Weights of a small GPT-style language model, trained from scratch on English Wikipedia: width 128, paired heads.
Each number is 500 + 25 x the weight over the matrix's rms, rounded and kept within 0 to 999. Layers, rows and columns count from 0. Numbers have three digits each.

# layer 4 MLP down, 128x320, rms 0.223, rows 0-34, columns 160-239
496481479469495529478534487514504493478515497546495485555504512500501496521486548485485525514496469533530469473519471501509516501513564508520494448534511512505491483504502498504477524514513459515509532477495534491524453522480537505529475520
519523489511509472552505503461482519491499533477496469505509524562510464560504496509491495529550459475450496493475478464525491507498502509510483523465528486506478461492424522542528495534445550489500475488478513503475543523484472470484513501
520492512484537474535531492511467510528509477502502533495500571506485515525477549487521471486493500451483454486509455510489492502493490492541470473499472544576542475464481538470478518518518514506460492499483492453487493478553490511531508516
514508517500494484481458529479513499526506520539535561493509480498499493551515491501460506482505513511542523525469520504459535502521464519498467548541535501481498513511475489474533508519484454502499524460563507491511513530501497530505501498
530509482458492534519488474491483513475510493491515524461509506462516503485512528464468520491495527528466472519492478478524525466500472495452500544479485526458471478497517509499506496464470464527502522509486466507522512489511509487537492493
487465479520519498516490468491478493501467528461503493511492545487457460485479520512487458514519481537534467481502515491511515486517484511467539517498526527517483513515477522479524483526546493461519481474519471498470484468464454517525496485
474515497527529486466481494516503489514504515462465473510516476519478482493504518536467491474464502475473492493482510475490514480500522544520437481475498496492519477448485506537512515519508512489468481528499508462523472526487545509462540507
520513496528502429519523523501501498540443517521465500501539560483514472467515513494484474489501508522491546471534501537451449485492510499471492534513440534496507531473469486514466480488530487481501504501494530505495434502546527515502515465
508516494496466521507492477481530498487485509535476496511559514495523477475463496460522509544524484523500527496517496521527484523455478487527491495481455539471525473515488441507492476456492491496523500537490501568523539497512483452486505513
463509511498512539475489501530476483527484502477517521528495486527488443493494479500463512506527551490533471546482483503487528514537482483501468470481548537464515497499538517502509522499494486473507504445479495514518534496524471528518480469
534470492429549482476486487512523461478510510496497463513491550505485459537501500467543541517491475522519519524496487452462437487533465520510490475507507491506520531481476480504471480464497458443505511516458483486497475476513480502492503476
464528527487519527424511484514499521467514515506488468574477497498549515529534506445494512505459500517487501428532507520482501497492509545510493493458484492498496490473533503525503487500489512524488517501534500524486454505546492485464465483
514513485503504524504535514481486479496511487471479515545517476489448511460518504523531493493512510485511468495494459523522478525478500530454485512473488552493467516484482490533505495536498524486505475495487490497527512480472518521428494498
477463490478485473476492502523489507515479460513510512510537504524501507488510524522547482477559515490500478495516482485484526466475534483505505488477505477492549485479512482506517521544497491536522513451468473509496469483500507469476523565
520515514486481494516495461492485526495494496537501465510518488544519525464529524475517477506482500523523476457500489496478508490490500478497457495467479536487468486524491473545450497495522504505519563473505474516490505533519494505500550497
482467489478495489495512488521533460492497507558504451515481538570504498495533540492494546511480517502489447498555500471508487535534501484471473537554464506498463538541540468509503502473503461470536542456534473455522466483524544516536510472
502522477494542477529520539531471506516507460544572519479537493522495502507498512519515502535537477481475514479465524493480515449545524530498472457479513509538504529580479468501482503515488488498487509500526501485512523503529469507516527480
483511492499502465550520502501432526498496526502450502494500470531458481462508472485491503527468482549504453516501500537503541509530490480491487463502519483479492450507471526535480486543505512541522496507480545481508500489501464538505495516
551481507515515506538507498490493547534441508546486478482464516510487472506477533534480516481566523539481479489513509495436525495478525509514493479456484518509514512502485494501511486492520543522487507485479418511473507519533482483510499502
491475520568544484507529478439555495495510466512497472489486518525522515519502446468536507544474507521517467463556518493480510466498494560452486522491519494518487520530490460491465471500489553459489515462497515481499485590514507487523489512
521538577524525554528472479489427525516504503563509519480485520495474486472564532519517495501506464483487490488508461535511506520505490569498475502498500495530446509486515466525473444507486498537545454498510483489507478517515531485481491458
485503462495477505529443511482450495506508508535509525514460513476520543475483525509515481491480461516463504493444482470540459508524525506483486519477465521482511461460501518504468517478508529507473512527521529474524509477443485455513544473
539507508470483504510492521490480509531492471485491489515534502518492467472547487524491473459518513478475530534496502478507496462485514477493483518500463504514519480485513525536530522488504516479486515485495524512465510490476499541481536538
523505451487506493472520484494504471520457544489508470508517484473518445522519512502489479537476479529526492522568465493501492546530476504507515508471541546475482513519494493476490462483485527497529496496490479553483466508511516516544491486
503438508493534483543498515475510526457504481471478439471495530513527490521509511507550562489507488524521451533511527473541488497496485464506503502515519519520495498466465492488485553494478498521505523490486481487550490510499530477487485511
496490507496496499492479499478486490491501501482502474492480537489465510495514460514498511517503477524475508482506456477495532506477476478494497496465523506467525498490504491534491461482483524490496469481494481469501517486455493477520495463
467513470539500485488523515507496496479519479486522522540490529491478491498494518493473460481524548451533484485495510534501521509522462477496521505478546527488501523490490499496459481477524511509529486549517550460565468451495474445501477523
514524528455513483469477505493459472510520498475489558483486502464473486478436468461453496472483494557531491474492495556469511521514490499539531528486524496525453492458471515472544518524476485533422513525459480491476468493476483499490511513
537492523465480444523586518502536490545495530443475501486503525484487486538461503531486449490512505517507515496531510482509500510485482508479511514509526515489541459495471538479467552488503508447486486475493535494497514511507487503497482537
485516526484522530491501521474514519511477517488501516485463553486544474493504502500479470469514503501509526507495473480472481443545515477489537501506471506479505484491526479500503463492525513499497513476516494531479493537509505490508499569
504498526498520484529494503499539521517517509493494502526481544503483468516492485484518493495513516469518486509518507527482509477516501488500511537488532484497485502491476520499510473492468480489513503530509501536508446490541529503514507476
521511445516490561504466480481502473510487515497555478517463475510524499463551529517478496484507496499471504493481513548461529541461507510533528478460496499492489493483519488526551519473476539485497475478472478533526538472490477498463462481
518498493515483481485526467568501512513448492547481484527524479491463449500511466545475501539483482454468470571495498452508509512500494510489510501514516501465472479493489523542499528475442497521501516507484496474513494523525522512470560478
514504512504490500518532494514525504472481530535472504497502502501487473493500495478499498510494507498552510478513542560476500504499497484488476439475491486498483519491509467461502554453499541498513509521494503525489471505533523515502522489
514526504502477510508509499541538520522489543500490524501545552508513491492538490537505518494458515483489515471485503502470511468458545531487473541523482541492452484510499476501484522476502550497571491452500490466511477509514459537561516476